Weights of a small transformer language model.
Size: MLP 896 SwiGLU, vocabulary 32768, 73.9M parameters.
Architecture: RMSNorm before each block, rotary positions, no biases in attention or MLP.
Training: a variant of SOAP for these matrices, 440M tokens.
Each number is 500 + 40 x the weight over its row's rms, rounded and kept within 0 to 999. Layers, rows and columns count from 0. Numbers have three digits each. The size before them is the row's rms in percent of the matrix's.

# layer 3 attention output, 576x896, rms 0.0725, rows 0-108, columns 128-255
095:503456550486486501482531515473566587508536501495543497480526515457510488506516559479460508479483498541513491444466513513519478590532525439533471527503534509455526538531522497497540510461534551548489489481509512516535441523439497479565495461532518471510452481527604535532512453512489523464505563480421571469539483419493546459498581474504493484550429511491614534512529506464517464482513
095:528532484584525605533550514513517537484484577466519453521554500537476482524524520535502465556521562518424484539520519597526501451546553510526498551460536513560515463521521548534464492513495458491566508522527514575451482526533481520511492626560506524568551587583528440479457501495480502504525460531465452454528461518517461469473479495529513509493468503478521448526485516556477544541528
094:473464408536491513558541498509485534543509504504507533553529407461478563481511442466481482540503457502507486452461518498493542499549545529496481460480518489567532533540506528488457584566510511530434490514435455451528520491497515517481517482570570517403451460517472501471489448459505509461525454530508492471452559496523401473498502477524448469417574442457461462504500520522496500505542
096:525489530445474501428497527485480578491563583473501478519467456457513547495466544498535543512456595481536499532538566519452517517515522415461450457528519519461502542462477530492466400487452450523561463518528480500560547501493547571482471542528529422502534522467501513480521474428498535501512496547519474516511576509490452458544582486457457511513501520537504526466538466480482493535482
100:475573473486514464533491473474451529542462460507544521548466485461445518507536496518544479489514433464507517503505460639465493479535489561508492470518524539429442496551525502526515504480533486477457410515474503439538620512497550492507505502447467519495458480482523500502516519511507510511500523468526558485540442583506514551574466500496530498442500487500518471503514477515540498486512
099:547527549488431560478482514539429573540472558502505468459519521459526456473497448450507486457524461547556476514532488499467489459414547518544558525513477500508420504512481458462517495515540516475566441507557499578428522493516518544547537562536505570506504484531543456521485498484519503421481507488448575510433425549505468556519482532486480544504508463461384551501525473539506510539484
104:500506483516468537442458453547499460477548518484513457515491450475476505533544505534486446532540488503530465497580510502474506468480445437538550487516481470420515462531486462507507473562479479474557620511521421502514566547502380478542514532490496499483503446511462515474384411536542556492518498494529494467545460536466499445445421491525528469507449506493472536480496522526483493441474
100:491491416496504509420470544463459515482499447507542539516533493437547489475442524465534470491462480504437477490569528513555500513492592457502500475593455479464474531478517555509509500405462485551443502490511507517557557504526561510565537505543433481513498459521451522528473432527502472510607496472500496456565495440580515497503472537535504445519460472503519451532467457520485533522447
103:444438476473496512482511532414512475494540508537443473526488574564427469479454511433491441468436470531481489487528472495426505478502356596508469558511526490485461442424480485496427508471499500523452528542498482420598501490468476482496489498503530546539500481504441475507463506442549521547425524471493515550518508531551487433458500578516499463488508466434442535527528555467428558446502
099:544527470424506420464507513487484473500458590557485521525563514527504455515499518480544569538497543500430492474509522487495486508494434461483489502492376469547489508519514561469524478497587445424513511431555533412461416543542492481481447447460414484548520479458488497647499479484503352521534466513501419577575537523495498533514420501487486459413469492476490493475517549540488479445439
101:512505493543516505480559528496529475521483501439477526507548549483440447494444550557439514515501490531513450466476470468512508485477562491540513510520541534501521394508518567550490551479523577526490432502477530469477463542441516467452505463516530526550512525528500491442512535460500521529491503452447521556511444532481519466464502509498500540490479538509417467563584522497536489403539
099:544486482520528447538483484421457498520429531500394578500512474467526536553471466545507576494454507524475506459438501525543452519536513472521472493524537543490404484580468524532478553482521503502528481526498463514520529460425532550488513530546468513479495485558512530489489553493504502463467488517482475541507505544401453446500493444509435453464512527507478512537524517494494498542556
102:473502475407445536550536433503429479560456488528494496517511460484513445487479496459456521449470458431507542440524487476524553468416480572495523527494445504540481498483510479506514479410559582431551478508490511538481513504560487480441469510530531519477531533506487494440497444512505528448493506565518496509521447521500435466461572515439552540513490514475514504479531507489495472446485
097:503506507451534497486510471525550510513464536496533496609525544536457601487465570594496451475527500535497422459456436492583531450539467516538477530499459465492534467523468523504539527458474490595457509499479591440461478499476536525467478487481475516550603509497564494543495469500535473584486463519482551506416448509497465543535438487465505474489484455473505493488486530483450597484472
096:498455535469512454485526537546453464509439493447501510493459512504520435517451480485421554452519481466534514433509487505511501483417451458500463515534486540465547540526492505496424509624497459570487509455529518538491477486435455555469533460457514467466491503495531497510531501461457522540485527508485482473483488498458539522500475446506477577493516515460520502511506497487506521507509
107:445516522516465509358500533513484493459485461537492482489571497466540538520512452490539583543480532564491496464547493518517521460530530462544513494451505599526441476523501451471404545504486535561490459474418447476486465455554466544453533488504568538529414505469461405430491506510487512573561494471493458485468504473496466459484433466490582491453562466570505490584495466496458474484555
095:451505468527455499549536468492571498523479513489487490500544490502486579584453516501574492529489490498581531492537525478490521481489491457556442438585460497451418514477482495507579470507457505506520455520440430512529505571485445484491449478462475540539480511495508476501524514446517520530443453544460482476477495574521489400522459521525546518482453487481532476457382430456563436494516
096:488496595518449509567549471488481506470450487527570524501444498529459476551453537454532476534513515469549486500488478445535501450452450528495506452481518481517517546473456422433503522498583516563538537513497499511409535512535505441497360498402493482541585496497460527487492506478498532550477578437483453451546425509465456463506490504515506507445474521467548529524459486505477461496529
102:458512463506499536466442527519526530523507479504503479436459528518527476483489459494469567470545443614519496425576505446501512529464519494504530536420496527532512541502427489527464506527553510577536465517553492494518551525496482477531517513522542475524490492482514517522443510492507495547482445524459463481517517463550513499545496479472511472505479465446540395547504502508490506571514
096:522519524444462553486490561488532524531466538453478486545473585464584540509509500520434502461478514532494478531494477447494483528490474461532460465496481489580496477537503522486492537479431413542492541492538492548467553460557465489562462521475451551480529449528517476504504559605526454501527439539462560525500483503515505436543453534508477445543476472500533484532468538442479512459519
106:531577580499519458504475545464539472489480500535481509491545513503476413451457515416529517513485522524509516489547510465457493436516526504537541560555527464535482534454482554486564467470492549505416453504561562474470514488482605462517527472544530483486505403495467545538521507452523520549429526464540521536450466454458434503566431503424457486483550444527481495517515440477485432550464
104:518510493467526515529516506520530499441534525488482499493486504434531413564479532529457475480507516537531518546505546537498456559460528472440543531467445487510479538550458587537471478485491516470446469461522485494458491512508528509399517497578583500531514502576529502581535542458487501435502490552476453537483546499473507492526469475534464516428433489457523468519482507495533566481488
095:483482498548504492446501412513519488525476490454503507491440495466537493529430524450498430569502470480498470465509504533493514515546454512487532408538486508506517502457545472539476546442505473486504480504424450462478530546378511584485515525517450534500499459525506521508530473509514460522525506568576539592435504529499540522480498479501483545524577542520459531559535460482497550482445
100:530476477475472486526528474596431527541506492534547483521489523448563513445469494419520546485584474452567508485435476533487491510509498537497568519489496456515552501581484558494562470537489543483509448472507454442544502517552501521506426442535462488491460456496455476515562526470462490439498562458476577449506529423466451562465445511476502551503532480494522445503475517487496520538434
095:504511539525475472537504521512527485505505468467521564446508535498492503511463504530467446454488510496453511489425463496531481505492504454500528512512529497525473541453536504478496525539480521500407536536514471508518504496463496440472553469479552537482475515472479472446508497523489463506494515540521467506476559513514542477565552503449524490467466487524471464425542460508523471481498
095:533539484509504508471532442444529493559516562504497522468514571487522534499561553443507481534495477576492496555527484511552507500550487448513514544478460517471526523523485429491477477446489516548507568536579460544551472517475549507514482508519435475473518519568508516494463485506564546531524486478555465508484548502521544542499489462465480392480493506441524492453487526402576481553474
101:521504482456492564572515499511444510578539520439443482490545518483499549480533490487500507488475543534477534483530492463521481551470562491534509533531492492496510485563551489514505537503512548460534502534561478506555565553569507525542525473488470453539560546460494514401506510504498409477461489521489515548542463520507506483538514459498459492540509464433520476517465558530427502597487
099:502436466486525482485525480519500474458481485502510460498513546466505474473539515533479487500495461445465492475525436461455527501565577498538517582557455531432497508514534513483437481492423525531471543454508517486491530481515444462433478431514557488468442485459561504547464430498499480548497454482582491529522525419473492507461555563467531503538507560510466480482489494523491544537492
103:498487573460506516491487502474523542508468507444578462516455524489475517448509469495521528502509455578493521436496489512540538504489468511461450545601515474467492501446484566494481590441480466473452507469545477507494497583419523532448467492469544489546437416461486503550513549585475517512483503478463506513498490468551501527519518549498544528478505525506554483513530534502479553522526
100:450547524494541507493575509502541463569478523504548493486516459454505541497503507430494498529465478479472492510490487541461469497457512500568505458451518498495515511535517506543429501486503520573515543549488505450549512559481539518477477526574464551529485498518494497514497499459535519444471467499512580517497491443551476512464543498538489555461477468509476535509562474518495441435480
100:385493488495449488519552525533489484514476472541516500392480540498521499506479513513509576436506455520493457491487535535455496506516528444473435491549552413503482523534525503511485490448410467534464485521519519473535505445539428496506489497574538457546444595443526531527519511547472508517506452509420525532433539487463503466513555489457503504537544513578467499452502553567526567521510
099:463473636470523476542472416518481462495532462532431478471495515502486482554481473461554496569491607471528441453620570498430517500489565450468539516569565440496487479442488472491479520554543453443453529457482487465455481476439480501506458454493580459478525495533479509526534436480477523461529504481468472519479500482516524462506517505458527513492537496513520483561516494467521516544492
094:526494513578468497473453515488554540491537561497448504451493410488456499471472441511558503458474553484531528486479477518532533538550501470546595509517435533497472539530491529497518488520474432530523469531528506465552533510482457500532505515507503521471435514548535507530562538487478482568469449475441431535457496544489521483433534539481549559574487468464479468511480533493501504480463
096:522419476516521534496470543464411481577467465547524514538525456539519564489510463503465480503449516461471464508480504551517526539523443524536502514548510465532486494601470515555383489534458476447501483488532524473517477519512486486492485532556459508469473498538494496496561519516442503449472540487564490564468544437489465526559484455501468525426501520473531542507523489459508515508512
102:565546447454450497501505525470488570481516533591511514520535524484448454462494506468509449512499472513492494543416442456480472564455485504454479527561595518465485501542481462458490499426515512465544496523521510556486464543564516508483466498477534504503544573431506513424422471466457504526523550534499485466443424500469485450513512507535530475520451481506414500420584528528456563432502
108:475418508498494501510528422516504550521524436545423454441545511511489515509529425521517536484500547510459543471531527517558447487497498508520511470608621505486520470474470492545484565535516519479526487485475420459493588511541547536500465576535519431510453544508495527486503519478484531453477465530512502467478584430504461502554485400507516541470501493525425466519406478481544499455444
098:492521502476540455531465560469488477521455484519533506384587454508549513525507450520575441469429441493525454458521501514513554524548519420505467524509512500490461523429571535436429533487545501461436509473454503503490538494514623493533508513496567567524459453502510501468514498528416501470447524465534599491483482491579430469507482481521569497543516480513461501515451483489487520502501
100:554542403388470451472566559527462536537489479527456533539484478556525551490509532554476478558468444448521537512451498499520503486492478509446491483478478434515547468448612494543518548500444470538442573487405517512492522546463530517517511385488530504503490535503476460479463506479553456495452543499462536532477495463483520486512543490444511522508515573487478467502609499445549492555495
099:484457545471536472516556463444429507476530558454533538488523508515519552529515519532547475515544402535527502536434473456535550434491468506508528482393477561475523524530516483549474550469475533525502470455484504524491516525507545508573575461516456490460453563461499440457485504447498509501540485496524521478423496465544486461472458447524483476512565501553539468519490548554471523521501
102:514508541473405509451478516493483499555444447419459511530475479475515497424449491474465523458496523557497471524471468506477436503551492538523493498477465520478488492543515567569496549509494503465487537495501544518404522487448514469496508466589463546558499519508512473502537512553549540425585447532524544541457504461543520486425437490459479441502429435414456494445504556497495523461427
098:520529477528478506444507477556469522479516471492506509514590485496509449485573467524453535536507491476484505493573544577508463457534477496470525482522509454543493429533493490513503489546500464467555533509507524508499483539544522483517469589527544476503497559553502487513543455471503485488535490514499551553527505525476487470430526557492495521585487499530465473500490597558536518461537
093:468522445500495512501446519564491432541508569512527488454535458492544510466464474454549496548537429539517473557615500520525516471492453494467472517457542518493502431456516449520513460452503506534416459483512481538437550521566485537459563499555466581458561477482465475451490468492415496528519505517544532480473482498476487541529522557470514551476513512431477512467528521468509503532445
099:430498425498552532515455539506503499539464492506473466503451556516502506479444537561528454493514529521464443480526490588542509496446472531495528474530437521539463447543521524482484450469506427436591476474454488478543533455528462467455502479536421483509512508471514499500488454533520485526499496454567538500545496594496520563502535538522491406488485503473462490467538445475494496481513
100:507508474555478505492510474463504502456517481477492438516463487461494479487525480545553486490538593509540497489505526514500523441467556537499569484466508542485549532450539454472469521555535505500539499438524501481535568559462467517460482491517469560492523446501493479533542524461450558526542533531507452448439481500472614481456462551463541467510472481473456508499532504516474505527523
099:474498478505469480587457439492491550479466532534476449541502494477516542530529410474491485518493585496437537488467473503494511509489515519581482445514504480487491534542502454539531497452443513546534486509441459507554553499522455543478543488419511593492468534453453469478546470409481499554463479425430491496563520467477458524491481532571504561474514451498543478535479500486534533470593
102:522547397464454454478489518506459480560425481502506497540538529514531488465440553544463530480473448495481466539536468463497519525523483481477428433478509497532537503521421534534458525462418461568508466486455474495527534483493515499489553521526447473467516463508571487485506534430508524503504521470491517530496539542491479539502526449463411601440476478495485444542486489531511493573543
100:509523536515534560550532515511505470495545491575495436471503515528473513515490536436468564461453532493477510480527467535526509494558532473519495537500449449418497464470498551492511528413497554444562487454450444539513467543461483477516455509481536548465532540496458495467499489489502459506479519520464465492538478473564514582438497518491503555489419514476469538460522477525535563465580
098:467481518434492459515536481480493500502489522572465529546584511540527459497519460520531530544461522579478539467490508442492491545507498551490519537470485497483425533529507457581458469478477495472455516430561544491445481436517487483459511505558507505520527471504490493495478482417472518491509467496440460536419497483491504484491492498514530506537492530462545472437466508507520474550484
101:463537570517572498437518497494471517462545473536551474506522547501458543500553580420519454534457458460507496494508536500502497494454475491525578496472529514488510550460481537508432431540495601466455495407509536493444513532487520549489572517497451566503517556510504463503483482591526468519480464426519487555599500505500554436460514517498453475523422480504588470536474536460460472497528
097:453551509560526529505421501511534470493489515539505454441456504474522543521562580518429455549523454492470496493521403496530484525432575492470508524470486521526536573479524448430590530561486478439516497520492522500428596487510501492474510526529522441447542481518522445465512484433446530482528542452549412503506553496548480500517531512521526548478538535538498495479468496516490507499450
096:513465536441574530514512525537522487491534494524515455475475525563496490489453525459483561540486472484423505543519472501516506572550473505460530527470442540457453457506477546515450551467480539550473502515463529497437474465472480507543560529523522504481502448525485490487500495457552498566533494474475552531451548493558517510536457535522508517460534545476580489447515493510480413479413
100:477526532444548458507473577464494486521489470541573577488623457437494542527436519543412507483466553466470501506495555568449548466464565464491445538546514496489543512436504464557481473495529554529501449494495530480463442577468486480533511559465488506564499440484529505477509517484501494515507574517519471528566479473541514526494474545543476461520481513580540504499544474475506471477458
097:492519456465463471536449534493525515489496459564483488505497473446548496503551477484494537500452524567509508560530555436446422543487503467486525439568460546466546543494455506547461558543476435554514508551489502480546450510475568468485487532463491443467550485557436481545476477475452537535469498517524508521520556508468556479534474539528506484464490497475523501496611548524526446546490
109:472577552472489552590536416463570478619514452540469487479472515496431428496542504536592480459475530511503544472451455503490553475493530455510501538501534468532529517480553456547543534521476424469497457476511473461548488514501476491549455524559488514436465481549497549540518481446483606429555449542503512486488492476508484455482468488517510553472579552498471444515468551445567566441424
103:556455540466405550486498399490545480570487518495530477456441508505493497497539472526442426529506481465506512520475511518512517518479494528550522547527464511516454517487535508489562511494518498495504483562547560479523514489494519477477484528498474439458539525537541461551429538439494541469537534525485518528447480488568541507441492486539531467494500505520527472469467564503540494493498
097:492440494555474565523474504481496500430518563501544538522553469445447496476544525502552473448466496554532558525513509505523508496518483492447499519482490491488495411458559506535552524440432477526535494482529507523544484556532481517501579477496390525469524494506539502553504519477476494506423509543529436496509460472460576522497567498478484486470462509529503472565520452512473505530493
102:504485514465500529552476530503443493440577431513479416462548516460505555549536492516525542470565444558546539472539533518492545490527518484486464498548476486534502386461488532506477446525468514461523468461483451502447538545490472476512433485536456498507497552496506464489427516496479508438526434536537574457512529493440589509441583486522486473459444487478428468530415460521467484537493
093:499504511553546487558600483564528470494507528496417477504486481480477478545519522503555526458461488553540506557492513511504506496493447517471459504523531490471549523510533519535502596477539420559511509475477455536428519508535557544464544508485538464448483480490386500534487450540444530576482514461491476542606399591506490480522528472465506493527499480455530492514465573527496540493556
100:473477444579467486467546481482393494528487545517478513493476527518591528587477488543481549530556491561541454493480495442461486503434459479421470459459526526470416558505497520505537541458558456522469451580581492571554465470465545499421494473445519447557557465516496485522449480490494522491565535492565425499485566549488487500496486467522521412458564485518494442510440517518491455503500
101:552522472528511438501477461507499533462419480489430521510444481503482513537434491484505502548461480559484468490492427498435529447439441565555559523504525463431481501522539515482466520466474446532543483532468515480562456491458454517470517442500503520469509524495456479502525540476496458432516488501491418424539500560536477509482517550542496471417521590534510503490487445468524537532486
099:484475514479481559447538515525488462518489499524520546549517528456502427481519504549531537511454529534454552481392519492497524527469486521496527518439489464539573449587475541502538532542550515483436560454523482531551452520471512485502506531495501515563421511564470487541501493511556491467499469506559494507479521524469450527514542521542442516469520467480524503527452474488539500518428
101:544532531483526538455461535450499482540467488508557446454593478558483475529425514465524510462535470431513496494555472521476485535482539418496516510488477451439581500427506607478550487516477495522481490516526475450495586556508524517488491524442549499491477527455513527513490498496507524499497552522572501531531532523501484525494524429468509512559548541565479518490478543508418485506498
100:590538493427470536465532533480503484524394581528610498517477464557474512540456529495514491485551526463530487527547517536527535514500484522421530463429544498517556490423411554484453499473621544464502484520466457483466562516501536477520453480516529457506520538520507589545514556500532500571495534451509441499528549529466469524519454580458466506550522472571430519523436474480494454540503
094:514525561469548475445553538556479468436494530430507446492517560497561477436463552501478525426569520451482574564453580498581521633470454493548498468468496544500455476520496519486510468542500568522469448566529478509519508442481499434525561514540476411622490548523490506439429485498487491504518527410520455413507536502489465475440479559512480487500462496430442526519499422535506623494473
102:526501465472464463456510515527570553549501504443514551465538505483413520516506487538420430519540497458510449489463470522543525517482457520520484518481462542531426461492483515493509547454494483484528516502517529467517458514499530587477480555516434484484452494461567451469480492482478480531518527448565500469491543440537522485581480491436538491480559508437514474473490509534487525515469
097:496479449582433516540525423518514525491505499458482440465508520532483485521502485504462521527525559480453538525535499494466512447555495542514485441516496509486418462413477489519518489410490479533523519418510448484517510489545410482424511517545559540502474455470504527488506487489490483538501468481482454449513518486465439491507496521488497539507523487526508425539469517524541490519475
102:531527457536522504472435470495540466551534548472505419527520504502497491466482474513528551524462485507485504482536535482537471518524443522363479470452519490499509507529427504505474464435499497468485446453484434490470506468579503501461520496465531576481498459454515501512504486484496492467529455546553519495489511495485508513452511460546506482527484482473496463509550519487551465491482
100:510469459505504473534452453499505481479486534525529504504495502491481459491526493503479541538546520522516528508534555509534433538469490469423464517515481473522482515507481542507418583537529464486541562450462495467535498502485464466543567517443453495478460456475537570476486458500480520473522536535484502542493567578450555479494467513497492529491477485455547529547557519501520514500533
101:521495511488498393486461454509493441479528499503525526433494473513502524457503479516464453489486424449524490540485577454562535452464520450468551572471495500489455525458484554517481481526486589501461530460495555492488523519485491526454522494505571449550484473444541504507586501467476549509515508427536481541457484467503460593505501474481518505470485553581417452475523496506490474500499
099:465529590540506502556452506492494425568552489513519527492428478486455484532497462437490530446500478425536554466494464476467464532482494475434496481507433483496520537463501515481491493451516443510574534450496494453547503503487515519476509457451496506478524511425483471457478502512496426504515463495457416498536498419465469549552493532447444483552389540471508478489581526546506508551513
103:520563473489532521476538531477430474507537465521502521510468512545542479511561467445462497509583545517459455585538535513482538462526493442468538562493569500527436481523464487458503447514507499436404532508451498486499525486575462550491536514500495510435517434471452517515520442478518528512553463479518542535550534432545478501508544495487557436498515506533572491487495509426531476535469
089:489492438503476450523496541543473522465468446449584501515479463434541528455485442504472472508561537524464421519448507502551494506500508454475495413474524530458483513532516546419555458480496489482462486492518541496488402459449506493499464510485484467545510526530486485405594499544492435491449500553534544547481505477511527500500540478537483510521500526381572492507482531467470492532471
099:501608521481506501492415505509483508526505532518443489504507413539467429473533519570429546530470464512491463580479471496455496480477504461471475575476487508515550521474495526525516474511481456445451549462504579512497493515549423458484545485568457520471522537533527554562460450497462499497496521479531517456529517473486493519523516513529479445548506536474455503491462512470571438445539
108:434463478513519496481500455552545517451497532540482522566447494500622447453488469476492442526511590398566562537454493482549515501523471493464493439486502565547465519482463554537476483556535504499470461462432516512524536467473589469580585398513498488472494440501526519551482476473535508479535513473499463462439499422494459502492475526449533413516486488500461497480455509514521484473456
099:532457553454478559455507447434494455553516440481493481564539477493398508482471464576463468510466539480459427473498441447505527508454454522549459604456446503446519523525514479458520467485462416451493534490521526554482465536506481584470484502486431475559511518479487483521494529504524505480468524498431427528507476474469493493503481532488476497476474488560562506491610496503532472553559
103:481507417517504578546526514517489423469558570485501523503412538467512480527547546565495531542482452475460494488540486433464492536530534476492522448537527542496471522544571439559559480468458506472519484579508500469438506456471509464516535452500489501511422508462518485521492537493547519491579506490558520523472516501506507473436488483488575461492523477471493484486512466515520484521441
099:484404551482502454484531503524487553499513504453547471495512498592512547488504518523465516467485477459479511535541460453507568559529517483516483516474435528552545439547467527487501475555466534484534537488458554501517462551464492585514514469503576491453501453504514534433487528480451531529472563538502551572549480490567375485459500534476480488557480489477505543520497450504430533517418
102:444417483463445484543593473503509486533554416524517502528502495497443434470486477601541451508516490480563547497481550537470526489466590526516532455529488490504524498482520505453446477541532498509510514518479486488487547528449489419455494506481556555477515473507452470536558540530454484497529416492472538567483465485503503510463508572523454584443389546592467463518498437504489502438492
101:480495517498453509537527472446565477521480441514480474548491571506487511478482484567494436509540451487552543502550498469544503520576437509484511486466500423464599461503547536523451474527430529500535464518572499459529533473456504498580483514507463505482496535497526480536462488505505555474432483506503530510518458535532515520478499518525523483488489501476445433498495476521455509558510
096:489465485490522550468460436466485524519481492463446531471502436434521439522479504537512509476519513558461511465496532453490453545513529491498545469493483519552519512490466479501559474472470475472517433485490494495444531453460568487561463524562583483514552483533547521573529488483511498445543544439545478434448504545451493400413519519463474496498472518497495484494457413542545512441415
103:477529435470452543468447490444517538471552535512490509512575534517493519572510580511470582494545484518480547418501499481511556476512612487566466470484509435533439499479470452500504553489447496512413470538511508467549504448518521486469516446527436587557537463474503462508469559488498499396515506493386511523541460518492521457450554500498529534454498458513480431473503519468493494530516
097:516475450446534502486530419505470454477516514440524491465508543466444494442463441466482487505489532501482532543597613439471459544505458464529539534513582453472514501413491535492423432520497462483491483528551461491445494449504478517509509541483479437450505520533447578437414522475551552438504556480550511451531541488545541600461536475495528528430487440482494494494465543493488443511485
097:539508532488522537500451549482476521494446488499448479435460462524481572474519533449527491498476510528495528463527530492500493484495488493453461492535517520507481508473537508478501527471539401512541489478473518541513572541529501569597451551476495527453505455522546499457422522513515391489559528519446592471575487451480441534534483559514493475563492488569428514526488509482510407494517
108:514552497487471560533516491537479469435484513501499453489481521534504466462453497412514524450492515485528492504456524486534481479528472511465565436557435486456454518529485419460524498449487554476470518486536527530521593501514505468521492544498527548512534443529483508461503463505477462450512479527524469498487514505479462495421529537497475535573573591483513493524494446525533491473461
099:419503461569450560466543464438461545484480580467588493488488603464477508511485493531568528481567478489510453474580506579465441448565560503535506588493534491503565410504508461497481480502488555534503492504482505499519495583529484573522480499488506491497527493496463440470535495489543463506513456475517537484522474540526474469490574530451504485505499558508469493517536444477503509493474
098:508551459512460477469489474547486452527494544537493455498534536525576581495478469420464540454524491530496459506529450496476440563592521451543507539476536507543472544531524586509452535584537481495489444505523508515413477430509542493507513570536471475494511569473469469516450537532549503465517463512455481461504462493580513506489491479452505425479496529473510524499564543511475506492420
101:482490483481489477495494477550450495522464500515450576546527513520523436486499559494494515539497508467457489501492538498485473426464455486516552537524483472486491503492472502500616516483494490497484516492484471499517537418439463467442430450516484530496495493440462470468521543526530579507497430454571540471501550493455507469490448520496482471570472436471524511472524496512467553491509
096:473543432482503452534554515451516477546534484537471586520466535511452491485512510524489487456500536516491543482466430477452561408485459442512505478568422454406487497518479473504516506500547471529570486520526469555524526516489430522532489442527482500500532539496516515498559532568525516481505538467508498466503475515464529513488470456504496416477530478459508473479583461539586484483446
099:496484544533455488480434510551477540485481498466506495443463500439513557463429453541588483492419515617503564487520549507511499541561478461567478473507495522504447501503590466529426479513561483437425533481458519439392528432560508479497506503466537493514521498471493542505490494598478562483466554494505564521434513486483507554518518478518564507536407448489548546494510511487482451480504
099:527490456550498515502479516495460504531510419461516524529496447539499474521428573529521537517468506558496467529506444464567449461554499465508544533577528483543499572521537483496460490469509540499509450552535439530493542521503539502424499522505508460544472542523492436433507509496516476510532546499517477533507503485527535508499520407493544444529515501508512476480525494520433495549486
105:483442559469412561488503502444489488491473549484567529493517448487552500505501522467515522537535511485570486541499523416595504541400515467464524530467513507515453495500492496495514438453534524456456419487508573475503472446505482512619489484424489491551519523510595473512464531486492467534472490513490506517554498441465463503454446524515499457541458412512506543495494476544453443510504
102:512514518532516506513558524467523539433479516420584519538478545497468453513441535501465503519508568551547491548552500549444462480544492468551487484479505528438517442479518469506506567471527473494504485521486568466479484484510553467488466490486425532528510504501505482541578558485467565471525551472536538558488542561466480478452478394492548520517446516388454438508545458515556526551517
108:478505488475512444546508437562523487540458480460518561576459456530476499522461462463485550485530480481512505488490482506525476499524447519541513472477533471433531463499467490501528564520509539546532462451466546462499516466539477495457502528465505518475502502498528502380555476531496480462433589464494548464481506490465508488507479522468522487525531520515444485541556511536585601475463
095:536500539517498486570512471545558495477425558529520364497467412445478483518515506491526511541529509526493504465551482510530420512556544562466486546475529533506575525467500496545498551534502562469492426461555453514513519396466573450532441478473527500511460436517475510539473500505524471474464434516505447442477517508491526510504475477467529540475459450471513484543425482533511484530529
098:511517518547525456518502453549515517472451512462471543451455478496521507529452493512507526461491462460550509493466561548498524528445480499502478529458426502541455497529420494469504487490522525482526567470542502481502519484494558513489507547479498525471548568489482533550600549466532492453585549483450524485378537476500555490467532485520460531416518485535473442506540499494492448438544
096:550558448499441519536503481512516486498602522535485478571467511421512427528513529541586531500488575471503486494431470448514506440462535480518438537462496472538484526507463509498485506483478502505493491511497485579487491483518547527459520528544475458524537501506526533517499497494475525466476555508388406576484476539529427521535395476447485455467538503527496479497523509524510506509447
098:527536503511564559442503508509479551505540545547516510539536396501529526577504454452481460509511489494564482532514501474482474495423506460487442514424492519500496484524450510573462520499514488437468484555470524502448514488442476469476512480464516492512416424517525527491478509493461495505535475469483464453547563450568470526505548525505507508522495498474456508484506472499449527447550
105:490524515571498477484571543406544490515516533501467532518534513492537484492448552492471441531557525480446443499478488468493514508424518519501585466547473502459475512511511513493490556540505538516538544489482527498509443509503510427486460457561511501475494534456500474477553567508511519547454489455490550493536491531525529492463519539453513494640504450516483529478449513522450508524492
107:489497563439481474526584496549533546515506549486509483434532491500491461493478484473560567517487485562474465452550562511482508553527464488508476450473513457444487466441543464483520517431455445532470530469533526468477538492573506480472500481529422541514464518494558506470470462502469511598473522523529531453497473519540508502536550452531515501487504530527506510547422504451475563462491
099:465513556518575448519529499553537499502544503473470524513446509466560523466535583525491474505511558463460495519467509450507527434531492555499484491467528485453496516481429478453489541524483537513464551508556489528467526484509576507492533488477513517491524527504478548506461498464456496476496473506394465572493458535556502481584502484491473498482549495572488484538499476530392540538494
099:446468464464516472489498546468417592549462474516403466540502484497535541433547542510475499587431521524481506507538479587482540441504537551521569481537512432568474460470527534461440572561508499487503472510470433477465492518483524493537501524519509511507446534478482490479501525488491545481554529463451534430519526555490508485480475397488495491482489486519448449519395497455455529489551
099:500463499510516467542465524496478511550506551579471529450528456536543518495481458481512487470544497524489534510545509562533486493460498546529486416528501476446515512475476516526453593449427557436522520495492505501490542545527537508513464494550460490529509537523558477475555492481499487504506472520489506452496464514465483450480463538533559545515529495592560477515459447487462465479483
097:458480546475542570453433550491509498524482482555493529452480437464521510474439490526516487477489484439484546598532446460506479482476527489557497517509534589509463430537479512479517492544492528467462479507478426481485469499477506521541515500484519521491446497520479531497535452528512518479508489442476517554533445450472465511477484494510404468514557437560536452550453488530476466553533
110:547514474523489527534527540520519487560538515504550488538444524510545530535487536474538530571531544456553524476552441502467461587474524503485531518473506489494531474525534511528470573439463458533449559515534521552490488495495439556517500473503527516590485459484524448442545443519532520462505441401497489491500503580512534484520462490552469541470521493522481490592398513468575495479529
100:481521523533503428470500493548485507534561466465433504535474504545422438496500493539532546480486486442454530454462480478492545505446558486555507461474503476495469508469543461479475537519465501451507504439485524520547464476489474479543545455479483488514525438577478476491538463508522504534479515524491438432452515448484518467544537489444488504556555549541544570537479497498469485498497
095:450506519496471494538527453475515506519513443521538454476499529519470406531497520462485426552532525548587485444533513457499509533537516511484520506545465504509524436510508516496586459439540480541487472556544508516501450536484526457494521551531516585498495464493490518438508480500560465476454513486474531485475509500502529498564446559441458504470476424510482466458468514491524528537407
105:503433478504559477513521471477497439533506532509549490477528495529497510506551409513518447556525491570518450535508572479518565496479550508505534525477457497507548482470507480528466533463497457541522500524495483547548482473526497448500474539486482514510545475412531499522472513507520475508499522493503452595549455459500574540520479493499533488423438457520519497448527427524537492562567
099:493460479498530450465519464510470474449524549463549531458492520470500517487511468514548533563554490491546576472530512559489495473424531464540525458517516526491505522527564437494484438490478532437498463532522492552491520483523510462482499540562526482459513561532529502582489503446461426527553505476499473517493460537472534503528486472488485477502514541458492450488462429436518563526500
092:471434497523490517539491498493517495443515531433450493478479489452423442406577535432499483503447471448500529454560497499474466556511503510467516528500520580549511453542492503535505509488512551423475468481506441457429569522497520490518476496516564446519401577486521455522497591414551500572545495495529532448486471504485531551501546445458534514456562568493498486553455552536520479517460